Weights of a small GPT-style language model, trained from scratch on English Wikipedia: a variant of Adam for these matrices.
Each number is 128 + 32 x the weight over its row's rms, rounded and kept within 0 to 255. Layers, rows and columns count from 0. The size above them is the row's rms in percent of the matrix's.

# layer 3 attention query, 128x160, rms 0.0447, rows 25-53,89-116, columns 80-159
size [151 143 163 174 164 178 176  23  27  25  33  24  38  36  47  45  46  56  58  49  70  51  58  67  65  82  84  82 103  76  73  68  68  83  68  71 130 137 135 114 116 106 126 116 103 119 121 119 108  96 113 103 106  87  99  86  96]
[[ 78 142 160  95 124  95 115 149  77 129 115 121 157 119 169 134 167  87 157 136 141 189 119 167 103 200 181 147 137 180 153 134 206 158 140 141 115 163 174 129 170 183 127  94 107 151 101  94 122 108 138 103 111 117 142 164 145 145 112 108 119 129 105  98 151 122 109  94 145  98 121  87 155 167 114 137 158 134 164 156]
 [151 150 122 144 177  69 169 122 147 122 121 153  86 155 137 124 161 130 136 140 170 144 171 103 141 132 144 108 100 136 117 118 128 110 112 144 129  97 141 190 168 109 170 130 146 149 107 131  93 129 188 131 150  91 158 114 165  63  74 116 186 148 120 160 177 103  78 110 161  96 143 191  80 119 157 130  93 140 122 134]
 [ 87 145 120 133 100 171 125  97  99 146 133 114 127 139 177  69 107 160 103 166 165 154 162 189 122  95 127 186 143 127 123 154 130 167 149 128 179 131 108 135 178  90 130 115  89  86 113 119 216  60 147 104 163 126  84 140 189 129 162 116 112  75  51 169 174  93  72 150 110 178 110 128 104 176 105 130 115 143 131 129]
 [106 152 173 140 113 134 197  90  84 124 166 110 156 113 155 120 143 184 101 163 143 119 177 172 105 140 124 180 149  78 147 113 167 103 112 140 137 119 150 114 120 146 123 133  87 122 138 133 105 194 117 118 168 144 102 131 130 157 134 128 129 157 105 137 151 178 147  92 148 113  88 157 149 128 148 217  79 156 127 175]
 [134 154 125 144 103 125 150 110 155 128 144 164 151  91  87 136 198 129 191 143 139 118  79 142 132 121  96 163  99 140 114  97  98 102 177 171  98 202 160 131 157 119 116 157 118 115 137 147 120 126 195 141 169  99 137 119  99 111 153 107 163 179  61 169 118 195 122 176 122  97 150 132 133 125 171  89 135 126 126 166]
 [101 153 152  84  94 129 112 124 110 134 155 112  60 116 108 152 112 133 181 155  84 114  47  92 164 146  78 141 110 124 126 163 125 164 227 175 138 128 154 188  63 182 148  91 105 135 115 158 156  82 189 169 105  70 144 149 136 148 156 135 131 145 155 124  88 142 143 135 169 128 118 145 122 206 181 150 178 122 176 199]
 [106 147 138 116 138 153 145  78 178 115 113 128 108 175 101  63 108  94 115 188 134 115 166 140 130  53 114 129  71 101 107 159 108 139 147  79 145 140 206 139 143 164 121 157 112 107 109 111 132 110 147  96  79 173 114 162 109 137  84  78 192 106 215 173 108 145 133 132 165 116 143 144 104  97 119  82 109 153 146  71]
 [124  99 155 126 142  72 131 148 132 162 110  68  97 120  69 104 159 126 144 134 142 122 126 124 135  97 153 125 140 139  87 102  97 166 177  76 108 160 151 148 164 103 130  60 138 139  95 168 156 189 105 100 110 115 140 130 135 124 135 142 126 201 123 119 115 211 128 115 102 131 124 156 112 127 128  91 124  83 132  72]
 [116 116 157 161  95 138 171 134 127 163 150  91  86 140 125 121 136  75 111  98  28  96 140  94 160 112 137 113  93 111  91 152  91 140 117 141 154 114 108 148 210 108 154  73 104  91 122  86 126 144  99 142 114 138 105 118 154  66 137 115 109 116 125 144  88 123 117 143 119 126 123 150 136 101 157 182 104 111 125 158]
 [ 99 128 143 210 124 136 216 137  58 138 117 118 115 114  97 136 156 165 162 104 132 133 118 104 115 156  93  47 128 120 110 167 106 142 133  99 144 117 160 157 155 163 105 128 130 178 115 151 148 135 102 157 153 163 134 158 136 125  94 101 166 134  98 170 144 173 106 160 134 134 161 103  94 169  75 109 103 118 150 166]
 [115 149 138 107  85 154 231 173 128 131 175 117 168  83 126 143 117  81 158 159 110 150 119 145 119 132 117 104 165 145 162 140 148 105 113 132 169 137 194 141 155 116 111 124 139 114 163 121 154 103 114 126  82 116 141  97 152 104 141 109  61 126 144 137 110  89 161 171  83  90 199 131  73 161 105  80 135 157 105 198]
 [ 40 123 172 149  97  90 192 142 147 135 125 175 128 121 147 109 119  99 116 139 174 137 154 133  90  84  66 140  78 119 127 117 143 106 139 136 151 180 131 155  84 131 147 131 164 171 179  69 137 124 128 137 145 114  72 137 132 147 148 105 168  80 130 129 129 135  65 131 127 142 138  79 150 120 143 106 106  96  94 143]
 [128 146 154 139  92 161 157 208 105 106 133 113 140  96 166 122 122 157  88 120  82  98 131 124 127 144 168 173 133 141 153 194  64 132 191 172 159  80  88 165 187 124 148 111 167  75 122 107 141  86 148 114 146  99  90 142 104 107 147  86 130 113 112 107 113 194 149 123 108 135 151  88 109 130 111  79 107 139 130 113]
 [ 93 125 110 105  93  69  78 148 152 102 125 126 151 156 118 173 181  62 116 132 142 142 151 142 108  99  64 135 138 102 129 118 132 134  96 121 122 146 127 107  48 171 107 146  98 152 188 182 137 132 186 141  72 158  91 126 113 108  85 109 125 115 139 170 128 120  67 150 126 144 186 129 124 100 153  85 162 145 154 125]
 [160 117 128 155 102 155 109 112  90 101 114 177  90 159 143 161 165 173 117 123 129 117 163 143 156 167 110  66 157 144  89 138 163 161 137 182 107 158  87 156 145 104 111 135 134  90 156 110 111 122 153 124 134  92 105  94 107 126  75 150 131 120 105 124 144 116 114 117 133 124 135 112 110 165 116  42  81 128 111 168]
 [132 180  95 104 107  67  76 182 103 112 118 154 152 100 137 151 155  98 178 115 137 124 132 155  99 111 127 167 127 113 131 179 153 168  99  96 146 183 154  78 128 139 134  88 173 114  98 166 110 135  81 172  66 121 123 165 108 172  59 155 169 149 177 126  72  78  73  82 130 125 121 166 167 133  91 179 136 151 134 145]
 [ 96  87 131 131 141 161 117 101  99 103 132  94 103 136 100  58 162 117 139 141  44 120 137 171 143  87  88 113 102 117 129  87 154  74 160  72 159 139 148 126  81 174 125 130 128 180 111 208 115 108  95 121 116 176 147 143 176 151 116 101 122 138 107 180 134 103 123 158  87 114 126 128 111 116 144 122 124 113 118  91]
 [ 97 180  84 137 138  90 110 142  44 134 157 100 144 153 106 116 139  88 113  98 141  89 139 120 145 106  83 132 127 133 120  67 123 125  88 111 126 142 194 124 133 197 166  74 137 111 131 147 182 114 130 134  75 170 172 165 112 118 136  85 157 142 145  92 139 121 104 103  76 133 122 137 126 161 149 186  89 130 133  98]
 [138 173 103  95 119 121 104 128 111 106 150 131 176 114 126 103 126 203  79 157 179 108 111 155 119 161 133 186 137  95 121 138 109 143 111 104 152 159 131 118 128 154  73 141  94 114 120 210 112 127  90 184 115 126 124 104 127 137  87 182 166 109 161 115  83 144 177 136 101 164 136  96 167 132 107 146 162 153 161 143]
 [176 154 107 169 141 138 129 117 115 158 135 159  93 111  84 131 154  71 118 145 141 137 149 125 152 158 125  69 151 149 131 166  52 188 119 112 136 123 133 162 138 108 100 133 130  50 115 104 127 133 106 146  71 129 141 126 136  99  93 146 166 143 138 137 140 205 157  97  83 133 158 117 152 171 125 129 135 174 137 168]
 [ 83  82 145  95 149  72 148 109 110 104 139 141 152 168 144  97 148  86 139 128  93 137 139 118 128 237 104 125  85 159 108 114 127 160 122 183 167  96 164 105  88 134 209  98 136 149 109  88 167 162 123  88 131 136 166 158  79 140 143 131 110 185 149 102 137 120  62  78 118 143  60 172 111 118 147 173  61  93 167 122]
 [135 135 173 104 178  90  81 136 120 103 112 171 130 135 144 145 116 169 140 119 187 126 117 116  99 122 189 174 161 113 102 113 151 137 106 114 151 161  92 122 123 122 140 153  90 109  68 147 100 104 173 190  67 168 134 127 139 163  83 170  99 118 164 128  51 182 180 156 170 164 125 165  94 115 142 113 130 215 216  90]
 [100  99 151  85 171 103 155 131 173 103 123  86 161 131 160  87 145 148 132  95  87  82 105  95 162  63  97  95 185  90 130 107 158 139 147 138 107 123  80 120 133 137 168  62 103  94 137 162 120 144 104 108 113 112 153 130 114 182 160 109 103 115 128 108 140 102 126 156 106 166 144 177 176 106 127 139 110  73  85 197]
 [127 137 139 149  44  88 136 113 147 105 114 134 139 102  60 166 173 123 153 139 153  78  86 144 130 118 185 115 149 105 142 161 155 106 129  96 104 164 139 150 125 153  71 109 126  85 106 171  95 128 157 142 165 127 154 133 155 179 111 155 108  84 163 102 103 142 150 118 144 112 118  80 158 166 170  96 190 118 150 173]
 [146 152 102  71 114 140 123 216 185 173 163 100 197 181 164 137 141 111 127 179  64 156  99 104 109  93 104 108 184 120 108  82 147 126 118 150  90 130 172 112 132 148 170  85 126 141 112 167 123 194 183 127  97  96 151 161 153 105  96 121  67 124 150 100 161 119 154 119 130 107 142  76 173 129 102 129 179 146 112 102]
 [129 120 141 152 223 147 150 137 131 135  97 122 126 129 124  55 100 112 132 107  75 196 162 149 106 164  68 157 108 113  98  71 171 173 142 188 197 119 116  82 103 128 160 137 161 174 179 149 140 132 133 111 102 184 123 150 106  97 138 117 135 176 140  92 167 114 100 124 112 140 103 175  53  71 119 212  71 141 145 155]
 [ 93 128 151 116 167  90 169 185  89 107  87 134 133 160 188 115 128 100 119 143 156 188 183 134 136 167 129 176 149 124 152 107 181 137 180 126  98 150 172 131 152 147 212 106 128 180 115 120  81 133 190 117 103 146 147 148 141  83 102 111 153 122 147 107 155 166  87  75 128  69 114  90 103  86  93 102 110 157 186 124]
 [146 151 119 144 200 110 138 135 168 122 119 142 115 123 149 101  94 133 176 129 160  88 191 100 114  96 136 117 127 134  92 114 125 144  85  84 172 156 103 155 242 118 140 117 151 156 115  90  83  53 164 117 113 157 129 121 130 113 135 116 175 116  93 171 148 151 109 161 108 133 106 138  30  95 108  84 104 127  97 146]
 [141  80 141 176 105 151 149  90  86 117 114 105  51  86 106 125  67 154  72 125 112  58 115 146 135  72  88 131 134 122 174 178 125 100 143 122 157 108  79 131  88  86  76 127 131 105 145 151 171 128  50 175 149 156  77 102 145 132 138 124 182 151  79 144  91 151 100 144 117 133 124 178 135 166 163 113 113 152 152 130]
 [135 189  85 129 130 128 102 105 117 132 163 138  74 130 154 143 169 152 129 103 181 120 135 141 163 135 118 134  95 153 143 113 145  89  59  32 143 186 141  86 186 139 181 152 125 104 146  62 107 138  98  87 180 174 150 109 134 110 149 123 145 107 162 174 132 140 154 193 126 115 114 172 143  77  97 117 162 148 155 148]
 [138 124 148 112 126 107 151 117 125 184 111 151  78 163 170  68 143 113 133  77 131 131 155  96 131 178 124 134  75 132 112 143  67 132 169 140 165 111  89 127  90 146  88 145 160 151 143 141  96 108 162 159 149  95  75  67 117 122 147 171 171 128 104 156 128 110  43 146 180 179 136 154 126  78 170 117 142 117 123  82]
 [106 169 172 150 148 106  97 173  80  73 114 120 176  77 131 130 112 131 146 148 158 151 108 107  80  81 141 174 134 141 152 191  98 198  84 155 137 138 167 159  93 132 111 109 143 101 125 164 204 122 169 143 148 154  99 178 134 110 164 138 159 131 136 132 147  71 108 139  94  88 110 117 106 147 110 139 150  98 154 113]
 [109 150 168 154 123  90 150 102  85 109 137 152 103 115 171 130 113 141  98 146 146 105 102 108 153 168 147 146 146 153 169 122 172 207  80 129 151 141 137 120 100 183 169 147  89 112 116 156 130 134  57 158 129 186  97  59  60 130 173 118 121  70 106 135 139 106 169 178 145 128 112 167 115 136 144 128  86 118 155 101]
 [120 149  68 152 128  53 166  78 119 150 139 151  92 125 135 103 162 142 168 140 160 174 182 125 138 105 111 131 117 150 130 136 141  43 142 141 147 169 164 127 148 104 117 147 159 137  63  66 143 103 182 122 109 135 137  94 126  94 158 120 201  51  83 161 143 122  75 158 107 136 154 102 143 117 117  75 165 155  91 160]
 [145 123 115 117 103 126 140  76  52 148 101 140 148  76 152 121  89 151 140 172 111  74 134  74 154 125 110 149 134 129 155 111 114 157 143 116  87  74 114 179  74 126 111 149  89 155 184 119 174  96 177 125 118  73 115 116 202 121 116 145  94 130  95 114 152 146  76  84 123 141 115  76  59 194 152 200 207 107 157 130]
 [110 116 140 111  63  88 151 111 129 154 161 139  96 110  86 107 102 102 163 110 145 155 166  87 124 125 157 105 125 121 107 136 130 115 101 161 132 147 203  93 121 117 136 107  90  86  88 139 173 162 153 115  76 132 127 161 139 130 176 129 150  61 141 160 106 158 129 135 130 114 130 130  70  82 141  80 125 177 136  80]
 [ 53 169 132 150 150 100 103  64 125 161 126 169 149 113 118 126 142 169 127 130 101 127  83 172 113  97 117 118  87  85 147 118 121  91 129 120  71  86 132 108 118 144 173 159  89 174 131 186 125 177 173  78 120  90 108 176 132 116 131  95 130 153 163 134 158 120 142 118 142 120 157  88 131 138  79 143 154 152  91  58]
 [140 136 101 131 110 156 110  61 166 174 147 128 143 152 107 106 131 138 164 132 125 165 105 177  82 116 122  93  94 102 125 133 155  64 126 109 130 128 123 146 144 100 113 162  80 131 108 167 110 159 166  87 212  90  77 144 154 110 106 108 105 130 189 121 156  96 112 115 148 172 151  93 111  92 120 119 116 145 108 102]
 [ 96 198  78 126 146 151 111  65 139 133 118 172 146 162 160 124  97 146 145 112 101 141 148 163 117 134 140 119 117  83 123 136 125 122  98  64 122 143 170 110 133 121 126 119  95 107 120 176 136  97 197 105 143  76 135 176 122  91 125  86 158 140 194 135 188 150 111 124 128 144 158 109  96 128  97 136 143 129  86  69]
 [154 122 192 132 130 131 176 196  88  87 140 112 118 156 188  54 126 133 144 205 132 144  98 111 123 137 104 159 133 135 134  96 151 156 142 191 150 145 101 126 146 183 112 151 134  92 159  82  67 124 116 193  85 151 161 157 172 177 133 186  91 134  54 116  95 145 132 139 126  70 112 131 125 167 143 124 122  95 152 182]
 [106 126 113  77 178 149 111 116 129 135 145 164 122 184 131 122 132 125 136  79 131 152 104 136 117 112 173 126 102 129 168 134 119 192  80  84 120 137 110 124 101 119  89 136  72 117  84 140 109 151 178  93 152 121 139 128 132 131 124  51 147 102 149 115 105 194  87 104 166 144  73  86  95  65  58  97 106 113 160 127]
 [128 141 157 129  85 107 149 167 105  90  48  75  71 129 139 182 159 146  58 108 140 115 156 135 137  83  90 189 182 103 118 144 103  98 210 138 163 132 128 150  85 160 140 126 128 109 138 154 141 131  87 162  85 152 128 138  66 126  51 117 128 120 105 166  87 156  96 135 133 135 105  79 102 151 100 113 133 123 157 190]
 [139 115  81 108 131 154 101 106 147 139  79 133 116 173 144  80 128 107 166 137 177 178 111 131 149  96 116 107 140 185 129  82 132 102 152 117 134 153  97 148 166  80 169 111 101 166  76  98 175 126 153 128 112  80 100 133 124  86  71  81 161  97 174 137 171  86  79 158 133 185 163 150  81 104  92 122  92 115 102 116]
 [122 123 153 119 183 104 125 132 127  88 133 132 167 127 158 141 145 126 140 144 149 141 111 151 189  88  61 182 124 124 141 143 189 136 141 184 173 137  61 134 103 110 157 112 112 171 168  91  79  85 143 126 119 127 106 128 107  85 129  93 168 140  92 154 125 141 147  91 147 156 115 164 110 122 202  86 106 125 112 164]
 [145 105  87 168  62 154 100 157 133 143  89 162  92 104 110 177 117  98 157 121 124 184  91 129 163 176 161  87 167 142 162 112  79 140 132 182 116 148  84 180 158  81 157 161 100 136  90  58 148 142 136  76 100 137  94 155 164 127  83 127 158  98 133 115 190 144 121 123 135 172 112 117  53 113 103 164  97 111 145 102]
 [ 99 176 141  82 148 114 142 158  58  74 154 114 165 101 138 168 154 130  94 132  56  78 113 146 116 158 108 138  98  66 128 130 186 172  72 120 136 130 144 129  22 125 152 119 152 155 173 109  70 128 142 159 139 138 130 150 104 165 111 129 100  87 150 121 140 181 157  86 144  87  93 103 158 109  82 161 101 106 198 215]
 [118 136  85 142 144 165 142  92 157 158 115 124 123 108  68 174 141 140 130  44 176 127 165 113 140  79 120 100 132 185 152 125  92 122 123 111 153 129 157 121 178  56 136 121 156 101 115 134 126  88 113  81 183 129 120 152 115 128 115  76 114  78 173 182 151 124 124 118 146 168 188 127 108 124 151 111 107 162 135  35]
 [156 103 127 140 110 180 160 139 197  70  87 151  88 126 120 181 104 150 143  91 130 138 148 111  92  97 161 107 163 152 103  99  81  81 113 150 140 137 164 210 160  71 150 155 141 107 123 133 164  96 148 111 136 110  81 146 105 120  65 100 190 147 103 122 129  92  73 183 148 182 178 132 104 153 123 107 115 102  91  88]
 [110  85 115 132  82 174  96 159 185  87 136 163 135  96 152 132 170 116 140 137 165  97 156 133 133 118 174 154 175 212 116 123  98 109 116 147  90 152 173 147 199  99 177 129 160 121 115 107 183 123 130  86 158  78 113 137 101 114 117 139 122 137  97 154 149 127  52 170  97 134 167 121 146 140 121 117 113 156 151  93]
 [ 68 146  73 145 140 121 142 197  70 122 146 108 107 139 135 114 157 143  89 117 112 127  95 114 129 132 145 141 101 159 125 137 137 147 127 127 104 198 157 111 126 114 122 105 120 132 125 192  51 128 160  73 175 186 167 135 151 151 172  91 177 143 145 154 122 160 115 114 132  88  80 119  97 109 137 127 145 137 154 183]
 [139  88  94 139  98 147  83 113 154 152  94 142 119 189 146 178 150 105 140 109 159 118 130 115 180 143 182 116 142 133 190 106  59 114 156 127 137 167 140 113 154 144 145 149 126 140 113 129 110 106 101  68 150 124  99  80 108 163 126 124 175 125 114 110  98 105 122 154 113 146 170 121 107  87 152  28 139 149 158  83]
 [162 105 156 149 142  92 110 146 139  92 138 118 139 150 132 108  88 145 104 183  99 110 112 138 160 174  97 130 134 110 126 135 137 175 146 120 139  99  93 140 167 127  78 114  84 115 155 131 108 173 122 142 129 159 140 104 180 135 157 182 112 175 205 115 115 133 129  70 116  55 135 108 125  64 137 199 117 107 153 202]
 [155 144  71 164  94 147  98  95 132 160 115 119 139 132 163 181 122 150 150 127 132 125 121 152 120  98 150  59 146 144  97 193  65  83  97 111 122 104 148 136 138  72 161 120 194 138 110 107 132 137 163 114 157 120 137  96 181 105 101  83 135  95 142 183 124 130  72 156 142 159 149 138 138 150 189 140  84 185  84  96]
 [154 155 102 103 169 144  48 163 148 116 116 119 157 128 112 147 167 131  79  72  92 111 153 138 130 174 127 124  84 110 142 136  89 166  89 156  54 136 118  89  96 102 120 140 122 101 150 165 128 141 109  72 139 136 146 142 141 102 183 120 116  83 173  85  75 171 212  99 136 127 107 158 178  90 169 146 139 111 189 143]
 [101 218 116 116 141 101 121 185  65 106 164 107 117 138 127 112 113 137  95 115  93 156 120 177  99 155 110 135 114 108 136 113 167 155 129 163 107 106 105  86  64 102 108 101 112 100 169 153  75 126 106 113 155 146  99 108 162  92 182 102 139 135 167  98 154 212 202 128 177 102 149 181  98  72  96 175  83 174 148 152]
 [119 107 103 106 104 168 167 103 137 148 156 146  82 130 121 106 159 143 145 107 196 162 176 137 129 126 107 134 107 174 138  99  95 133 157 173 160 132  85 180 211  78 111  93 158 100  57  96 109 101 194 129 141 169 132  65 153 106 139  79 143 138 140 161 109 141 126  74 163 155 130 124 136  78 195  93 129 113 130  65]
 [149 108  65  99 136 174 201 132 200 143 146 165 151 123 157 120 100 158 105  78 146 129 156  90 142 113 172 112 150 155 101 130  98 111 139 111 143 124 159 148 159  86 182 140  74  87 100 128 135 103 168  85 167 147  79 146  95 118  91  94 153 101  84 144 131 115 143 160 126 167 211 112  93 142 108 106 114 158  90 117]]
# layer 3 attention key, 64x160, rms 0.0447, rows 25-52, columns 80-159
size [130 152 160 162 145 161 169  63  68  64  63  56  64  63  58  61  57  54  66  68  64  57  67  64  67  70  98  83]
[[128 143 173 226 132  62 132 165 165  76 138 163 108 124 116 176 119 164 160 158 178 141 104 134  91 134 140  96 134 236 106 168  74  98 164  72 158 179  99  95 117 162 171 141 107 124 149 126 174 201 166  41 120  90 135 100 150 114 146 117  89 143 166 133 162 121 103 161 117 170 165 176  99  96 140 169 139 163 114 113]
 [171 148 141 152 135 119 128 143 144 111 137 147 112 155 158 225 139 153 164 122 145 185  83 135 128 130  90 102  98 157 110 138 151  79  93 121 106 103 123 169 153 136 163  76  58 131 121 114 135 147 135  95 108 159  78 169 205 147 210 145 149 153 129  99 129  48 123 162 133 155 166 166 127  95 162  83 167  55 112 110]
 [128 167 149  76 147 170 136  89 118  75 159 120 108 142 134 106 170 192 167 102  87 137 127 117 133 145 132 173 156 168  67 122 190 144 138  75 124  21 126 152 142  87 132 129 130 105 133 148 146 111 135 104 123 137  67 134 155 122 125 108 154 132  82 153 126 111 116 155 130 143 138 133 147 143  48 111 178 105 194 160]
 [107 185 107 137 134 125 122 124  92 141 120 172 141 161 135 106 132  89 125 115 105  99 147 139 133 145 182 158 138 126 132 108 163 172  99 188 146 212 126 126 116 124 104  74 106 186  96  97  58 106  86 118 140 119 152 136 125 127 139 167  66 105 123 143 136 125 211 156 127 159  38 111 146 141  67 159 116 139 169 121]
 [120 164 111 133 132 111 111  85 135 115 164 166 121 147 126 159 122  96 167 106 154 163 117 137 110 113 105 145 112 105 172 102 165 141 139  99  78 138 179 138 138 145 117 132 134  96 109 113 168 110 178 147 203 145  95 112 134 139 148 136 151 213 118 183 156  96 193 128 128  72 187 107 132  50  93 103 137 115 165 120]
 [119 101  92 102 154  79 135  60 102 118 112 142 111 124 136 158 126 112 161 131  66 211 155 150 101 137 164 116 140  95  92 103 117 173 195 131 115 138 123 104  85 136 112 128 129 121 109 136 152 115 131  99 175  76 158 120  95 100 109 101 101 163 140 143  44 127 153 155 145  96  95 120 177 175  80 115 115 131  93 176]
 [147  96 125 161 130  93  95 128 158 107 134  86 114  84 144  60 125 110 127 109 105 121 137 110 131  74 124 145 140 120 109 144  69 136 181 131 133 166 186 142 153 140 163 135 106 132 129 142  61 126 135  53 128 193 135 176  91 122 132 152  99 113 148 154 184  56 164 150 143  56 161 115 142 105 131 116 189 154 135 122]
 [153  87 172 133 175  71 135  58 152 126 175 131 111 127 166 129 132 113 128  96 169 105 121 118 147 148 125 104  89  71 129 150 113 154 141  90 167 151 186 165 173 110 133 170 104 115 127 138  88 163 138 108 148 119 159 156 131 146 168 131 137 146  68  87 129  71 140 143 105 198 159 149  90 191  90 155 147  84 163  79]
 [142 151 105 108  72 157 185 105 175 172  87 107 101 123 131 126 122  89 142 139 108 103 138 138 158  96 114 153 102 114 158 114 165  87 170 143  77 130 121 119  87 131 201 220 149 173 146 130 144  69 149 161 105  79 152 171  95 122  99 167 147 239 139 135 143  90 134 139 142 121 118 134 121 177 114 155 166 140  90 188]
 [155 130 104  84  70 129 108 183 105 172 116 142 130 112 144 101  87 157 103 149 148  87 106 139 132 101 195 120 143 172 121 105 113  69 150 151 105 137  78 188  96 118 114 139  72 130 140 138 162 131 164 128  89 122 107 154 160 126 121 181 168 125 147  98 133 163 121  84 113 107 113  90 152 122 118  72 145 154 120 181]
 [124 119 124 144 177 131 100 117 164 118 134 114 143 124 120 125 142 136 103 133 202 131 188 114 106 126 179 126  42 125 136 152 105 146  76 153 102 192 118 131 120 148 166 144 134 137 124 146 146 155  86 108 152 113  94 109 145  97 115 165 124 165 146 127 114 112 121  92  74 153  83 134 112  67 120 131 146  97 118  81]
 [142 134  84 114 173 172  90 116  96 135 125  74 106  93 189 164 121 151 121 136 142  40 128 104 112 100 185 133 184 152 102 119 190  92 171 129 141 128 139 105 140  89  93 107  86 125 105 168  85 108 176 158 156 118 140  90 101 115 172  86  80 151 151 150 100 171 110 180 122 116 111 105 165 202 165 119 115 136 137 129]
 [ 72 132 118 152 171 112 204  89 181 170 157 154 115  93  93 178 150  66 155 125 142 141 140  90 117  94 119  84 142 149  73  96  89 179 107 125 123 140 140 109 130 115 181 146  95 156 104 160 148 122 163 127  90 140 116  79 126 138 123 165 184  93 147 123 124 189 138 101 133 132 146 134 117 123 190 116 104 104 154 110]
 [152 115 142 131  87  99 154 157 110 173 162 114 118 134 126  82 157  92 136 140 109 108 142 135 155 111 141 160 145 126 114 118 125  49 159 155 144  47 144 118  66 121 174  82 146  82 122 162  89 142 151 130 119  81 141 148 108  92  72 129 116 123  93 149 110 136 116 166 142 106  77 117 220 116 132 167 107 129 168 161]
 [ 98 135 124 116 117 116 171 141 125 120 136 146 177  98 133 185 121  57 150 129 137 158 130  54  87 141 124 120 138 108 139 109  22 107 162 121 117 177 139 106 149 114 118 130 166 121 109 104 144 104 125 139  86 177 162 116 152 179  80 121  92 115  97  87  80  92 128 168 132 120 126 147 100 105 107 140 107 143 161  95]
 [ 95 129 187 126 111 120 114 112 142 108 136 119  85 136  67 159 113 158 133 123 149 158 126 138 132 142 144 107 143 181 116 169  74 119 157 135 152 109 109 147 160  92 157 161  98 132 128 119 131 125 125  98 143 147 133  53 118 111 124 122 159  53 159 139 160 179 170 165 131 129 142 123 102 135 132   7  68 127 137 110]
 [143 167  86 148 137 120 146 154 154 134 160 149 124 120 102 132  95 144 140 108 136 188 141 151 104 152  69 144 111 184  88 153 146 184 122 114 177 141 125 133 175 136 155  89 161 106 159 122 145 155 132 140  93 135  95  86 143 116 107 111 138 108 151 131 180 150  91  78 163 150 196 184 103 101 163 132 114 178 126  82]
 [134 108 159 131 123 104 125  99 160 133 138 102 102 145 108 117 101 150  89 168 164 102 158 140 135 121 172  92 127  82  91 132 113 115 135 182 163 102 103 197 175 121 124 149 110  92 149 120 127 152 143 152 144  52  91 124 122  81 154 181 104 143 131 126 111 152 133 140 116 197 149 103 134 163 107 112 112 116  76 187]
 [ 91 113 129  96  72 119 132 126 101 136  94  61 161  99 100 102 124  83 108 163 106 111 134 144 148 123 147  58 106 145 129 120 144 113 160 151 137 159 106 104 148 147  72 141  92 142 146 171 157  62 119  81 131 112 162 128 154 129 133 102 101 118 110 216 137 140 145 141 157 112 159 124  87  95 161 134 124  76 160  69]
 [156 108 110 114 160 111 131  90 113 109 129  97 103 161  76 149 147 108  80 105 143 149 108 102  81 131  95  66 143 154 109 151  95 154 143 128 112 115 171 168  72 107 104 167  77 131  97  56  78 115  30 162 139 164 125 131 154 164  96 115 124 101 107 116  60 122  90 159  84 186  97 111 193 146 112 174 166  91  75 116]
 [138 160 108 141 189 146 124 150 210 109 162 137  80 142 111 132  95 173 116 105 110 149 185 137 138 127 116 111 158 144 149 114 158 196 112 153 131 150 148 165 144 159 208 125 142 130 144 134 143 145 120 108 122 142 119 159  91 118 147 109  89 169 165 138 167 139 113 129 126 172 163 107 120 170 151 151  99 181  62 164]
 [ 99  95 138 179 162 120 110  70 111 118  91 124 169 135  89 125 173  92 168 158 201 130 143 150 148  81 109 129 129 115 129 126  53 110 180 165 195 112 171 107  55 135  73 118 106 145 134 107  81  31 139 136  77 153 156 108 143 119  62  68 139 126 101 125 118 173 127 102 118 117 110 114  78 142 131 148 105  91 102 119]
 [145  75 152  73 119 159 140 174  93 156 147 119 113 111 138 128 116  93 205 119  77 149 138 135 145 144 124 119 150 160 161  95 128 132 134 145 194  68 205 137 109 115 164 144 134 112 133 124 192  81 107 124 138 155  94 149  85 104 163 130 145 145 163  87 145  97 156 128  84  85 157 108 161 151 131 174  99 106  39 185]
 [136 130 129 143 131  55  95 133 178 180  96 134 161 120 167 126 135 134 136 178 208 129 129  89 149 125 139 100  93 159 154  94 116  82 119 145 137 159 148 141 137 108 154 149 122 177 129 136 173 109 162  92 132 184 117  86 121 145 188  97 141 131 114 112 137 106 171 174 150 157  96 134  73  62 145 105 145 144 118  77]
 [130 105 157  80 171 155 105 138  87 167 133 150 174 140 128  70 153 119 117 105  79 111 171 132 120 150 126 193 141 132 171 168 141 168 179 144 153 101 177 121 116 100 151  91 114 110 108 125 158 104 123 109 133  96 184 155 136 146 116 125 164 135 144 147 132 108  96  97  89 183  73 168 183 122  38 152 110  87  90 174]
 [185 164  46 118 224  82  69 113 155 153 134 157 170 125 120 131  64 206 132  94 124  93 164 134 137 142 135 172 107 143 135 103 159 141  88 188 130 144 150 132 111 122 139 114 133 136 116 183 129  74 109 134 129 168  84 105 125 100 134 106 155 132 122 115 146 139 110 111 133 152 110  92 152 182 158 112 156 155 134  86]
 [123 138 189 144 129 119 155 163 109 103 147 156 116 137 131 164 154 128  80 152 146 126 147 131  80 155 131 158 127 154  56 201 174 164 112 220 126  65 105 142  96 182 145  95  93 193 172 157 134  94  87 152 107 146 123 115 213 147  78 147 109 168 119 118 142 115  79 121 109 110  98 157 111 147 107  85  89  79 173 122]
 [168 148 114 166 112 161 144 151 192 103 136 144 105 136 118 144 135 156 168  82 178 165 129 121 123 150 135 126 118 185 109 149  88 107 115 113 143 128 121 148 179  99 129 141 138 100 136 119 137 146 158  83 153 175 141  77 123 141 152 146  98 128 132 150 136 212 162 126 172 106 124 124  90 142 157  29 135 120 150 145]]